Part of a small language model's weights.
Size: 11 layers, 4 heads of 64 (1 for keys and values), vocabulary 2048.
Architecture: rotary positions, no biases in attention or MLP, untied embeddings, capped logits.
Each number is 500 + 50 x the weight over the matrix's rms, rounded and kept within 0 to 999. Layers, rows and columns count from 0. Numbers have three digits each.

# layer 6 MLP down (transposed), 576x224, rms 0.0477, rows 332-468, columns 128-159
529615516489587370466464463512423512512489503448476441552588408516509443434489542442523612458555
605432514518458564486556469498499514497440401534473514502496565475531511532546525557445554471520
442452398482441496502607509449446408438519370532462509559479492547398488564564511514451570417491
513486524463538561558548434523426449529594462602588618495509449594515516540590586424588512516458
563485505484400476443511503477531497443533599432499419570472530539517399542551429572479513509488
459471476482475508478478572500567469468431483533518441503519503488526549420496444530490539544551
478488520414453485538411476553492612607497526517577614446479500488586530502527596533527513573458
455476544486539552497513506484559536596480455493605522495541476385524518476592509435461508487438
527453503436548463525521490445506568508509513511461476470503536557471472436515509449436477460547
557591385449485505522577519515449524437501430544378505475465548498415482538473486490559487468525
503535494563540502554534499412456576453525547492621420420471523480535553500437442471444562499471
522478571502434514483487509516579483413598376405473502576461504417468406491515437500417446462516
502597482526466515516418553503564601401472501480397455449494405536490516434439540526528489483606
483580482498565450517512529467483418508493523568537578458537532575463531433499574504494474451496
497565522533566537576517395490532478540464492540485562581568439500478590593513594490472467477451
506556494455470471472597583565522539487551449468545623519515471598544474532588457451441488505485
588598423527372481353467500585527564538477401505528554539430530479437570531444468436594461511423
437454465531526507483440332572455406507471499579499446554440452519467469494538461401545547471474
521456493552410572478476568554420488428507443513482551443417486452499493497465478486482515519542
401546543485492507570464540490531504497559454510585531586513418405484538412440523489549518443463
511490471567509489526489569491566593490486584447536431548417585613479489511452502410509453562400
462416475429491565499457473581476506435455463501544521502585595408509459567423485549438566453494
517476399542538539488450466484535603601441497433472514498579450439427490505508429503482444536448
440517525414522560545393488470491575384525495482577529480503422539482416566492522507515452583540
461544536531509457525598447500461546529455548540470505375403471486539599586525571535495475552570
468592453508609568503460522489400552501448521425467503574573544454461460549484412521555497475501
525472424466407491532568499503488538463479505522448479463499500506504510480515581588575508502438
551483489445445597568500422441500425410471516515406584562474489497515491488513512485482603505483
468397486553544411482523428586437521551386541565459547466569535463516447487473489488519450441556
489612466460547494532444445463536537414506564536553539473538531423534446448542506436497402460476
534442456508494467470468455491453503435513549518501446478441526490495418555509521481470482494411
556463476426514465522492471542542453459502481539556536506522480520589542448633423520463574481478
535479467493476539519531491498509564500500563455455507489474541557545509549512513639396496508501
424513478548539457459488434502514523548482413489520486512443403505507558508530541557494495517503
500459482470466514523551518544532486491440562471508550547548461501580514528446578436506477449562
582522453517553454430451446472501549435418564468528536485503475494582546422596529540576466526520
501515425517510485517475499502570509520515538540467443571549574548581512552450479457480488513499
491515502505459461561495650551568455530492435318516484487363518570576520464505436449441371518476
470521527561434470570420508560427513517502425552517494487504492506613465449374595504596555479508
507419495471490653389410441519533553411465502510368410484591547468495440557486575525480453549591
516493505434510508501457548519560453481463403485434502418564556497588464494503414471601480446473
551428460464486491481418520514533429527539492477456526513487544449591441563508520506458429639522
470567387520475534476489523548471451533513499568506519425512422455566553592524644473469500469471
452485461438501539454492514531509427488456506523490538496564482545598600474534529529570504574480
427551463449561563610473427500498557463467461469485573544517497528459498605434497482473499507539
449506455622444465482435493416482465461402461427601447614561413543502435431478486427512495505472
515439517496482585461433539449499476505641512492503482480444467462492447421456515491513505552568
559478562553521595518536563430487485493482592496553478458521495458456410506480530538494517505514
514541411541496506505594524446472530523480549526429419549530542587531508480436586574546572548497
486448446479460433449608441422523456498492509508466517423405524518453439496546452530462472469488
471436477502509525590539514512482580488579531569453500458549473543520466578547546436532607546471
469548453516496427584566442536561472524522493423565462481569512538582467549528539507503472543482
408458515483453379460516498555541474467471475578424471459473490451500466533480521481465517496491
488474457382539486470442500524430438516554438548498507487482594455533496450512551562460488537585
451437538466585493474414563608547381444512465592442563422534481445549534471604571494536423556452
507502443445490457450490508560485399549531502550535533587479455414454510481483431569571549534458
526622510534511504484528485446470494466565559504477491615552473474525431513480557465484447533473
477576543518488487558451551480502498614572503539452516511560503554506604545527416504513476470416
435457452543493430521476557592506520463452368505570465516512463489573519544504472475439491620474
450499551462489602409496446513513516496541532434508485531479454511415538493512419526459445504493
510528515577499542516487539577488556436459529541438493524445419429452452510501503482465404468544
471453475477584524498466598444533452411510571413588550389492539539567444529567439500508522449458
526446402434494412584491508527555513549480566524535413494548543494456517505443458550532601505508
385496515538505505427534497434579557535448543524503496508408420478541580527417466515442538496510
459413452499378521483548530463449528503461506515503503505461482501559519564442570480562569521516
517512550508488435519490504510426470485525439595474494543526471491552477426455409562362558451506
511434438522479526501521538596481408534439530507585508476500492429563487493461546535522518482499
583428501538592458535466425462486472488576618491561507457552517525553528556565473489462447527470
558501492422449595476542532478551438484485457489477442562459471402471415467435514565472542571463
500491487486513432542542442502497541491482487489492523587418465456560507617497500482404486458513
462589592554530441523519547546454447446515512608558500521563487490638462516459537503482470562479
415511439537555500549520513494520471550594529484467555457495524538543490560549457558486524540466
498422538436485376548495499441617478457448470532531556414379527574481402494515554490530563529387
521569507513497524526529541539449421471604557514512485462539567460484453442507530527509436476500
569386625524459600384495483528471544430561510480573477483490434429507479465477528433452526535436
449520530476491443452504530486511576445541523521514496473656469544555446537447508488541424559502
486454367457571451463542513549492505508469515503495608493453559529527522474601446538504521578557
453483645405601560462597503572465561572505538490501449435506467529513545520593529559467550458510
532486494540461395520402473433533515484462507441557529508448543485440528563567488505483493504557
491531554556455439614508530543469477489427516406393482571451465443489418454545503529532463476504
487491510422624589687518513513541411520513479553468542456547535536482480552547500512478578524442
501432520479530471475472374460463574468485559496492578463420547460406523484457471404575523443380
475576504572625499403519446452513518582400504411447515623392508507516523498510502554564426472488
532468566485462524479541528510537485576581537518489390512553521470545497515519512519587513500541
557465492513574501468567498454549496550499422538550636487481509455457472548477520430515567521605
549531491609504579463552532526507391520516430448575463548524406475467507447513455500594434429475
570497507562492480585451482361460508523525461497557496443507550505520441473440511445399460447476
536495505493449636439435565546561539480476527451603454523519502481528526561473555458533517522520
565504435475528578599521440478491488506522554496509472542505512456637390467534531533420416528516
395582450472557513543479489551455531522489519526532513431456507455510548559335512546501477483412
461553531501484504421577465485617444411507567514614457413500496496467446561484444456528495511489
549434432558515442513474537447480558451489546453482497482547468536563449523463443522475456483449
462427520551506556589495518545628459492531385421485423511525586504410468402569465476644591411449
596478548503533519492489504493511601543470470366475585488462553571570558499555443508589429536528
464472458575559516412601562516429382496454548575498497505452500444469411492533475427416554509495
512625572528459487521458486491484495434484522506551495510481497514596482512459522550477542535410
504555429531535494449595526549497538599512516537447518547581506436522470463561468472434461463435
424546484527510497551549461478551577485456529438547515516453483407508489566551554489545503600485
455465511493497397515537583517486481498499466558512552507513528458569516475579536519431483469472
478483563393492439530576477497541507483475542594412522504415521467567460538454482577532447545422
503500562570459486485551487496476503472521451522523533479476423435448486548505485558514518490542
407379502465397549485424588488491482530597580457494560521560450577534525464508472430527540475514
579422442490511521524498473500524541571503457463514507434501435425528489385495501355529526580558
494483449525616563563562627530466555614444499515407429472522454501506490411485593473418533488474
441505484554448504603471526521452435474502422492498542527374432527526526504519522499507444549543
540481536451466493413536532577488595587436509458568518502358452440446634498546480557508486587431
496484429547503445604521465534495415510545497465502569578545533568485528519480398415521554454406
558489512475502597560478523435606536510572481491455403581567480449532515512511413468535442519517
515545458520465514481505470444555520481503586508500522567489590498409415513451507466486463534499
524476556532658464453505551479484557437390567538464559520504573484476450395508502535450468493431
438580557404426497506490482493449535596433613535443480428484531473561489397451471466540402435479
509586443455505541568536430455451401475442434447558416452532464526545541429468522461514525484493
508459459558408445640543540474420547501541595434553529534486510485535461458449466559481408501439
492542439492460523500441510514454461500507545472437597440481450515499597510458453601484509514444
489409510475545570469488494481475504518444594423531535451461486506509488510441526587555517578584
578417471505544555476502527543583440467517532446487454451479537435508438496473490423471395430563
557436549541564466494476481470462549547495513471623471451484487468481521448475486446532518539560
526497464388470419468527499507582482423569404395483469494511561553428508472458500424478546429574
502463467476432545461523499491536585460463426363565540431442458541448521500405501499502511467467
468470574500518513497513510528527500522454543510499432458580506389547461476466472558534490498463
527433572518484404420525437512492516476588506464585529498576459475458560484560561419522447445482
482561507447482533621488550483469531504461479473415518501517493469471460535541450524448468456618
457549506500389386524603547515461504487474402502404521524510466494396489531538524595422491520510
490502483505553526537611375603587489498485517588495460537492541440525449540522478514500451423469
503547568466487457457514463424490517528540476487565474651537438503495393525562528587590477531506
435513514550489412480588586440469445519472388510583476554479480496561457654462439527478424460480
601527355513471497533531471422525519516517469526565525527520594378522476434551578420617538550487
490570532487531432572529373514501508435549452533458513460513486591500477407461561432482445528622
432474544548515480553431527544450508484532411417476490511435459532530568558475576503492468485529
515402464493516507601548473521517567566458378490541478518438525405508515511511467529523457565443
536516543445537567575472509491464447522550585483481511541515500474412544514463476517529577480475
562420520666507460662491494442500492471477533469477504519420547567512428541489582570619502420546
431540513465509441502460507513459507506479488516534590498441520514526452441408444459481481565469
531503433543547571573469477438550472446406463392548485401528424528500573453508579431575499465543
609504496517462597517534538524495482492553522577532453468472533507387463460544456444503573485541
495474429476512475547596455421594495494421491544460568513546527450489458444482501525533549414498
474449479474430511539519554542510545539523372453478481426442522542521483508560484459414459552473
# layer 6 MLP gate, 576x224, rms 0.0477, rows 333-469, columns 128-159
541469549464509464509594453488432474505450404561540450482511537433484505475566523473547490510428
504462575464423484458448552583620527481584546494538571379483529471517526531504531367521469433512
414496498504495472534542568472486482527445491534525539512548517512530485541387450483557529416434
463497466477526472552498445501592542524473539498407419441529470515467487545510473566501488532527
498494487560487533492519534497624487500454536570434550497531479532544538517496519551520501492467
441595482579545445408506621513507507472446580482538461579498628550417474425430454508427501506561
515519546539466516527528533502500547581406434395488538431508431402493552475480517427567495521493
503560502516525512504485583438538548563464426436445536528502536518459551521532523453567538572430
490492472445466463517503384528407593542502487514556569529510485511440548559529527491472536504532
497422525390554604492457532458579498567536440466414425442386439538408565561606416491540556610441
529518465496550458417549530452516480409524564536431548503527537563534504509423547574454561453584
570452463463540438431520504590482516514472494470551474599563596537484558521538366455454504505473
542528502420560534460423530482522398559530502462601561464460386485479506522484510506411566523463
506571532554541441544356601512429541494536499445602522438517513541440418483508469464508480501482
531416504530575589489494475378507482383492522539484471459462428542490515465398480448503631507526
572432505537464456373486424512503478515470542468522589515515473477503575480395535547524520410425
444557385523533491480504502517559466407492550459492520515473467445521496488507478404562426568458
520477460543527462431458523473498483496479482452490539558397544435514593527504501508474495597456
487434501473578497478553509459541507508379552434562532477467542564439553483468401456450489549497
437374492441461472519580544442505499538525535418521507543450548497538491585453563505515489556500
434464499490539544444476521503505550552453427476508486492512547501493411589431529600463510413480
474510501522578532463487510474488483452549471530485500505408547505476470503436463469480497440527
500470463545535524423527493481511410506358455462439459504544543477546510497522547468518499497539
489418400529533447492448533524555444484531443541501472514500571568506444511457502418482512485369
474480432512563552461465510447539465504499543400539498548524488618540530533477488500518594515521
427457555525602521435454504492563584532565514448537469468587433494437557548418521565557527533536
534537489485516487522503483468553496518508506512520421541472536533485548452496486527506484567423
521555435543550502446400515501528417555454489508543589521522521544547491552559483436453478500539
473538536506490507545534468453578492539504506445542582456416506461444551512557449497503561486506
566512532614482462535485496539520544500475479503552520518487495589534401477455532566513489518536
494452641448497526522468533494560378497464446470478436450466463536440446474494540608506474466498
406503419438524447477589525519489460486484491393371512541504620491496607587525552498436507465493
529518490482498437432491536470478511493493493378575512534525423571538446496507531509459518589436
602493497428529483424493481550498510524516481486473524487496557427509542473518446504570532567427
533505486529487482528454473463450409473538543545469532607495443520489563585526527479600616459544
523577463526425456459499549519485491544537512498570497539503481447499577500451396487531568477408
497465463440517524568538592518499535519435485491573529495448550560569536472529443419504498420473
472505592475428433517392579439515513473530529509464438496465570522522455513501587486516567534462
450482432539547403550511578562476482486493457482569620445502500564538556452474431446437562388513
450527420479570452551477551455584480422565508388468422442492485456560579489499459535494458549539
548550443418568500548479534557496578441499461503520533502522514516468541486464449434552523347469
436610476538541526476550420527553487487570482537558480508495466577500511630510589507446496537462
504577543439559438521501509508564438540480529550525519546514446483560505471464523556454458529504
527589612475601479534447578500546430492420385393543524484478460446491503635468504450469526548406
478519509541520535469503383392580504504526485554455455476566463523550527540604523506525458473467
501448421525470515416562491476501532458441489497468578475611482519387460570445528513496425434463
524449485580457552457627553473388465627459483416506546516450530356488408542479491413521424481492
547484482532472558428477509453483564569534560532496550504538521471551480509381454543551595500385
506435488579559635502492472378487521445490521577534445544459510444511539501420498548516577453481
484440518493522472427527394540515519492459472558444484605471506547560542514503532551559478464397
502488516537487441518502440462500464488502540411475492513506547526402496504530580486559510455504
488471473443526505457472536553585404433474437469522565595592548487485405474475495494454515434443
458533519545513410464492522424532530481481463521487443541494441539463531559412487502492462496442
406600473476565448481444462516539463610477576455446496506444483495490558575528428499409513538422
472392486487541541458472411525484602490525476458528512430439514459541475475485468543568525443471
475497487451526473505396488439497614502397536542463436510474592467466487480406486428454503599570
485474538501440489417486522510464587519457543583539516545381499498421557501480465479454505531508
537468560452431500540479592484525610430534509435475374496535549505519521552419455485430454510403
600496488591499530516505488546514502553514493513518509503557474434471426463428402491395469470462
555526501502480439408515467497482487520469473541537497452462504510427563551550464516635550480550
412499487553566472487553503540456496503460498536563491500375445504535495500563439562468466513517
513540597560556512486521550412491667465445490495455438619513543482480535552401482466506565535438
580469547493473510486554568528476452521471429562491583526533556510445473596527522496548473574464
544471462525493432560486410507538432475442546449528507413509456550486563506569405532520495450531
457474543553473509440478478439515408476464463504456478503420500570456619508480521458536601502400
541520463507468515520530462452493424556416516490430495480489514417438438551481461417433520425469
415509505540488492511478547502479468463373500583406537508453563520499504444546600431428596434475
463438469465606513475488538602522477500470574473516576505435507581483500503476488472471529446565
496440533509455476466405436461579609521517451395510472603459518481510498550529371521518478547421
448547434448469524464556537565502472539346519522542498501532509471473472493433536467492560480405
482553510410508422534450478489543464545541556573435566491533556440520488513548536516493475505457
509497481503416567454388475476462580448459566473496485411463488444507607555568388512424570528563
511459491481450467518463560459571528500437430454440500548490535539492585401474369508432586467433
537532563570469533427476506569503412414452515540399533408461444523520458475481474468485487498485
503465646599529458463525380529524546522349505503422433431470573482398490499529525486447512471555
546531502531525417491535458507495559443418513454601558467564503507528535518509499511468538471517
482499482506442517524533500528461421573560486448494404433521481514484566535632446539431491473534
504489481471534484443507469467527529469457506416479546564327444523440556473487532405539573530502
437426487508497467384537466476571535473488544525489598545555466457504508530495519435559528484444
572523501444536511521547569510496490409405513544411513468501540491458492500505464550540488546528
626512590519432578610499503439515577513494532504510470479469503465498565526560528490493552476436
459571443443492494542447509506536489488470574449479555554476506580461512504517429516503529414517
548418451487499523568488529521539579477472498504454526609526559568451472493444460437437484487467
493482442465609506555510448437552452596515417538482630489514512470506523538480474416541593481410
486543423491529506542429500479542412459601528476450525530451517544548529445463503504532461462527
465503562379544474454518471508493519502468539526528518568394504487568448528418504553615623525488
508495558478495596513499473561559482428428475356549532540470507546507534493534534510506470558477
568498503451492572538510610446453618457465437552531523463452585507448511483532508437536489506455
504476509502530423454445526525468551514522446510516441548479394554451467494492499519503488557471
453487504490509548425404516412561474480576604489481487633480603462504482471558563568479478457488
467432448473504518512408513419505596498538560578599460440425529418537469573512461538472592501507
590391475570492511499469489443572485472475476403532519516370553465357518633533402539631551505508
537576536608449492482457493449494484474414434510503479528498461540515499559551431508482514517564
446565536422499474497550527551598560563475506473535470490550504525513541512502553423538477470463
566436548482468477509494540475553578507499557517442488516560432503467532493529520503508515462630
572505575574462428444450475457569515531542521533400439535451534465511423562482499539552602514522
473484540589492526464439513539592425469503495492548523423446575595426481504549511525582430526451
512490487565513502414559502491466423454489497497486438472565487534526532555520508453490483548506
494525487458396481485481527450535496501433350506514502447542527499452547507539533479419540514484
498481522498530456472422582408546546469474458576513478492496530574618495444471507446455471545482
442508562506520601518404546502461399534500546557576493508500416461467594558532458427525529505443
491485495508517456446505513514488474402515420427480578437562592571516480439543581519454533495510
584454487598548499416478495425510481400474558490533569475513493504548568447485561478506440583584
443493465535443444483462501539523449466525456545517504542518560484454467537525549592541479476510
486563484517453548446483540423495426410533416525516506615565570606468461502480514481413484489483
476451429509492483513489517580497419485451476448555502609515404479464381531505539492474506405504
583539525547514438498528490408503550485386423395479481516445616502589390459456477471518470433487
469475441481518471458477531559440538562505527482526418570482595490504434489487531469471570591475
521459517500488499459490492514498486466411491436366468556539452509529517431494472473507512500573
491444465456515450449524423449622496491426521551490589590548569525498578474545544480533479522569
510477592559496506533500601481456597445536529494497515500505476514445582478527454613556548543594
569493533458497505474476528514475391449474530553427520535378528447517550574530415342577554540468
539508547474398466472620541516503511425422494494490525465504377520396510546477444435436495514538
448474476483558460531575585357503487467475524578572468471464518500346458576501517366496563593506
522517531531492450556469603459543480588473541519496476508549432597465503521495498488500451464429
573550507539548465436461511414496485547491391472578418578506470475410522485474490401540589543463
487541500551475476475477577455576504441499534563515480486489418470618487513520486512520482528593
570396540553490491492482426449503457462449582534472524474517472461435484605600520479472486541555
420540461490474499524585493446538479527490490499457497537543580503404406540452494514527491520489
585494478512449318507428442492521429509483422556475480589401488404410565619510499511472598600486
499587506569521398589475452497497495497467420515553566582516489487505495502465420479526517498546
517505597522443567588543507453568579434451477479417469497425540512490501473515405521528497477564
471458503493479493513476538509551518505457461473493523470510521543446528393426576473574521446535
518456489612432519454550503481555583551441451499499447578568456490498577573525512518504488545517
503460548493585368564431521505507484551438512500510620526423528620556519447541470457550448352491
495484459465477514524512565539439587505475541512509508563474576539531452537489443501468543457506
573476528416486582518449551371495511481441484447619418481459541421540511560491442462504535546526
484447527436533468465565508557507504470482478540487581551508582462541388538524522539492431556486
429545520580610533568548565518659531565530518529516506571449491571535587509528523572461496526442
499431576402521516535472579450452538562425532507490475528503421609490528600486513491536584493536
586546552482637517459516538519501505520411478522572395526516481479433484570444540501500501544496
492426508602462501463497596449423485414554518521482470600455531554443481585555477563573504519443
611506536523511532511413522526412514597435493401445554552417469416578474387447484511562539568433
413554494455498466498436422431496639495456468449476526678468410546547592460432513581586521499420
579570527503421470540568533439466459447484496482562491463573550516521459475513495425561474534429
550463533500491491516547515413534559544419522536490507513550563424469369613551510498548503408502
427502546495438458496534460486537489587472511493525461475520445508445521557492496456468414552530
# layer 6 MLP up, 576x224, rms 0.0477, rows 333-469, columns 128-159
401536509461422478520562555543568431519496593505459517481615498503526510481497509502518504551554
565446515585392476529492538423504590548461504472447499428513479535485537466537465594453441567508
489440462440493505531546493435534473454490411520519492492428425467386487539549478501543566530582
427549440504595450490463466461515549455524444505558506488419503426517520493434489457478524513492
468553502553492499483446480480483507593570497427465520555536495482508423526433553438454421513515
453431388422518594544556503563489356458468504394487466497558588509525509537500434484459479508410
511531478495480446405527522490567490600515456449413519499552383463544409521495560568466553429564
512513495355443605535545459504454507479500532552462530467536500488456457556444474539488457427541
460529449491559492501496451482539515538510505513561443492482536455521542509536514465553489486510
513520512580490544530484515426537581584408533438492474487491448473485482550509527521492529424525
561532436431492428555421430494499457537396458565503448518489342500536409475506500511489440464454
508517459429448515499480478413438410517405547483523520496456427415498520461520488505462489494483
470465537514490467452520516492492467541400515499377521446403535474529476515422448400422520483584
477459475425420496477529448417524517540512421571453498446501527530486497588593452553459514496433
451522546498544475505551608472493454535494532550590440500431496436483528515480476552540392573468
483613550473489583434477541527445476529498454430469558494472495443502501549534509547532515615489
521439494576505589398455387507579460481478397553452446520492397495427523435499507604516466449583
524459458494568528394519435461471558569505497486537541501436411537534466460500499460599487509502
450412399374526545559513523422439604502485524546537566521454533540472511407442570524491489495553
599579495424501562560398499432446490510526500528507539531385557377459475458457504530453515573484
529471475458459566463443535444541451498501530502475532483433396565498517498388463401510437521478
529533487449513624502352462495497527587572538405513480539529422479535426478562457500447551488465
421624505450524565475459522573527524477488537509556440541491451470554523437544499496477630610477
495498435523476455452520533559499533492534489409490421534578625572473405386551496465511535412405
489546528432494515594521506565415519554492507504473420566564503469540541517414542544542554440426
454455450523552513425494450516431519510526503445453605513477458535570419534511461568499468519479
469513497496450497442434438498467442536481539531498464495526521579536418564567444502417528448568
558448449461549489537497525500461505530520530532449510563500501443481480493406546459486583526471
520558404471444581513540403462521535483380522451455526468492498525436502375460431466542479413478
491418533504454454530415515499507572525512490415452427522546439406581496524365499484584603456488
556501401544508466487459521639469459537503576556543554491505566544457525452527431508512495561504
656527477439566509523492430454482495470498469404534513468501550510519542534530376445452518485426
514605546523639532503515457520502556499433478529478517485494555499413447520509504529506415488454
462501479419524503490439527493533477569436522517536466537507570493519450489485615598468401411438
467543505562556445491454444496507431426452575491608462508518495544480577506496460501574517462516
514493428420575491518379533513467472539470521533454485407516485547494443510482515459468462468466
536504473552447473496573567542470504512510447413534455483548473449444537494570515481492429518562
491457520568377480502459479483554506430513376595425508525444519515606447487528507419603512566434
347581536503510499523612434465515584392482536389466521461535539527474502439513495564491388498553
458618549468516534496457471496537506472435488387528603548523498512416539571449517564584508538620
561473555531443469498516494554417498417487451532490480577553585486495506409466569474574433533544
533586454403483500522530435475526481498493481495471565515481510489478405567418555506507503475472
549535521486579528484531451465435518470537519497554485530536458563516455453453496496463455460551
527477515550633571383509515585521519512493538582470566488437449514512557480524514496486477525434
512477497482563494424454487612456447564570547400513504534517483521454379496362511487523551467550
492495412509480509478492596529518480473458497515510519418611525469510464482403498494384496509552
499508584498621548486494576508489474455501494424518544457470569621470529473547533420471511405419
490507429489513545436515475550483437412553519470408470544440544380536427489534520576538498456482
386488497496480530574479456496558490510570511533512523474503498498552421539537512598539452527482
455489502420489473450447446638514524526524583423475629557431537541558508443645435531481529543443
454463375612522505388465432417520462515481429402433552473504501530506457508472568561460532502582
436514501515520550532411385504522576483460494529567432521556558561537533502511434592438531462519
454464428472479426584488429434468515548501520554503509451447434534481599503526538505508414470485
436561543459562435467463524565466492517544488429485555455511492512494466445519466569426490420452
472516665624479492546499505510552424507497517505488565549467568535476407565487498513455443417522
483539475496576455519555494481503458516616579438384534543524444524479408510361526473548447357424
491461573512456552476520559515477505508464572658410530562595458519485505440550555536497439578594
509517603520542530446462500454546528541530449472506459535453420477537522517602544522515432415493
535545548479522561567473526470500478478543451587490414441474472459483485468425474541481564483575
480493463485584513544438513531438536479514484520447541472478546477410512536479456496525503497551
429459463545585523553552418595434535564443497443454483529507507564559467475475598530506478458653
422508510515450512508517435500557485476543559555503524542555443531497486506484618459451534506583
471532471465500520405504505502467489472514457533523380543494562506529411479483576529541544516572
567498481516548534585455511516489569493538522471531503403557506508561537466476416442476415412483
628442517529528449630492570545428563432451515432464591589471453559548486507527485465473428504513
527600450474499470526507510477465588522472517490534606500537463451497408475562448521512437509447
462499462516505488457500427477423442564495550516518538456573453409482446505470427493512541501506
441498489511500458514451474492501528570546447466501494498562567505581482463444524469517470530511
483475434516518562495596513466456487493536514504469433431408574546478424506632485440437545567478
472426543439488406487571561546582537490469493413450413476499441521487449399564487567483526570513
424459563434494452508542484488472425461498446497468516465549423568439522482507574494485580584522
487428525552536561427452581538421600492590387488539520519477429537423511441512438450497479465526
483504435481540534484600550504512478543554453505511487610422592525557537581485450547472494463405
538500533415445499541509419420536511569518553506551548615509532555465407498449639537524558451488
508548507455496501483392462482499435539513458524463497472442457510496496437560513566508410514499
460544527499558513445591507456500495431482501583523423573548456561515599499457478396575459490417
449513540427556540454442515571502435506482502497594446455512471499508510511465508484426522544528
568482585462466456425400403556500552496596517482536429495515482516463546595599421519391524476500
506532426449585488496506556485555482498526518427520452461503530542474491551448496539443463519423
490529500444542460465445528510532589463442514507453521471473564528565574387485515565499487502432
517474539564539546535469545520586560524546467541450566495449471487533524555500470510531617519441
544471452561533571455440517456501545562474440555485522505495584484498542469437440574514487416510
531480460429438488531605429637591566601555457526433494501448523429458532456518413417510436491547
497573465443458347485501515557475596384531501408508428523495491495470509417528493413475503509489
449557559551496450602565401467479551509449454565479492457532485440527441557554588563482431449572
519491485426497566525540456499501518470419508547596449451593508548548637467585504458425464521498
375422537579412532415525483504547494401489521519466550577535433498453498470488540493580499535559
564535479504468505431566462499525422533545493473548437488485527542530496477592586533554533450513
481444470514484478453502548561466577447465467498471557489547464509466536525514493444535504495507
459539528466456430592534501513463488492485471635440556430568531487517554499569507514526518463485
499534522580482454517512564482540414491541582514543559471472514460440444443474553467535524436478
529553534490520549472513526467523451558487512483480614447490434540457540490585492513509454547507
558505461485643415447476550403524529490524569495520471484582442454512543418503531480641522558544
433514510564469544477559540667526396449427477497547509526463525561549548470518600556654497493591
471475521411449636496470524491577568497483503421620584489533475554597440441513362490584549528480
497580428511496493538579515484440566589503468594526599460504501496457539564492454444456464471484
459525543573490493420493564504535551444483534603459499418462573526484610527537480486527542551459
565529507500453484540475465415374417513538533441523493483561529492433543562503520476557582510537
603595529546448440566502447524450486613582507484485544495551514428511508474496511493489551435522
582546444538408481520474501540488434527486530400493476518544440489556531518482456459496489419508
490459469472402467535464601527555527499521579444545493514625564579494504497526554545552576502466
394465437411529560489488483550451521464527481499533531507524445478490531518547514535497413473490
522497525464564527526592438468444603555486556487553495510512479484495530564513580515488418477460
514522539566521505503483486516523499625433447509497506513563575549559490612446458453578543500542
558514533576501532589574525499462445560528465564483503481478490479519508485561490470613486545465
467431412478433487585481575492557497530478556549520544456524511491525462451447520464507473524534
465590452518475504550466493512571396501465394560552477465610490457440538585461588552592542530616
468511439530482488536519521437449435468518472406511466487460547445560478467535455486500498409430
598465454489434529561564524472506442510489568538547516550435527547479529531522498488590469481521
405443521567477487530392388405442494484513512506528427526448463553481438536488476494348535381468
455469542382513475539512505492441478546522481518519509443559423591572456370539470533602572466571
492490546621482465558439455468490560445493511544423623526466509414561539532393520491427491465497
450457410401523573477430526467476545465498428494583496610421452455490441593561439457494609587519
496524491466439414501507533469406673591427499466491417481550587496391415474470505507467474405531
575457563548510586511459480534488560431503468393495529538562499461429368500482448439463511589511
483402442516412539602540528530426555511542376467437473477513511530427430593522504520515479573495
448535493471485423560408538495573550529590538445495471514425525564527551572544462581530493544478
492491543503469445535523429528480572509515479431520499509490510408467429542529516473437437474552
431480479583487457524467500525423550526576470436535572516501493483534528498534463589360487574544
440529547579483505540538484477499524467589536526470484485536521568472554489501583595454547528501
515594562454560492493497509675509504419376504497588548477495451465433375571475569498458477455520
519579477543440567520538512429536561539509477436419503476524521402583559514580478518376470488597
465437481462460487612525483547606470522418503496555542479427537536529507505472377540462501477508
568551466444515487534458453456536515487557431558483504649499493533429387531534478521567508530483
470441480512554467521489543468553559537500577447620521526469577441609547570556489552432598601537
580478433556511544572505451440457503484467427565528488539530447509444458573495536419507542468487
524504508524533537604510497508497468540512575420513369451519492546563449471503502479517353479514
504369491473438461390512467480486558458486446458437421520467522468592474491529416496459462586475
540444494451485544521519469489464492418482386484520437493453508508487400523503472564536486467348
547486492492438506492558434410486490563525427577550508434424514570592541507515547459514513408513
525562492574557543546525408480426482549471468518498496481477522394522467524556504566597565445618
506505439441446565579512536554446483479551433401486520403428525540505440546454424480529450352445
515523488447586447460433495578502525486451465486402521527458451479548359527531491477627462457466
413396516556513427506500479527499563515428539394442545532560476474543543472441523519545500476381
540521565575529469511538426561573514475490399517481465513512560508455548548499483536439469575468
439469570462456433601498469432474643542482549508414484443476492463497516478517520523469517454503
581500497533522519515461461498550534529563475442468518529497540533402523507458550462529425552410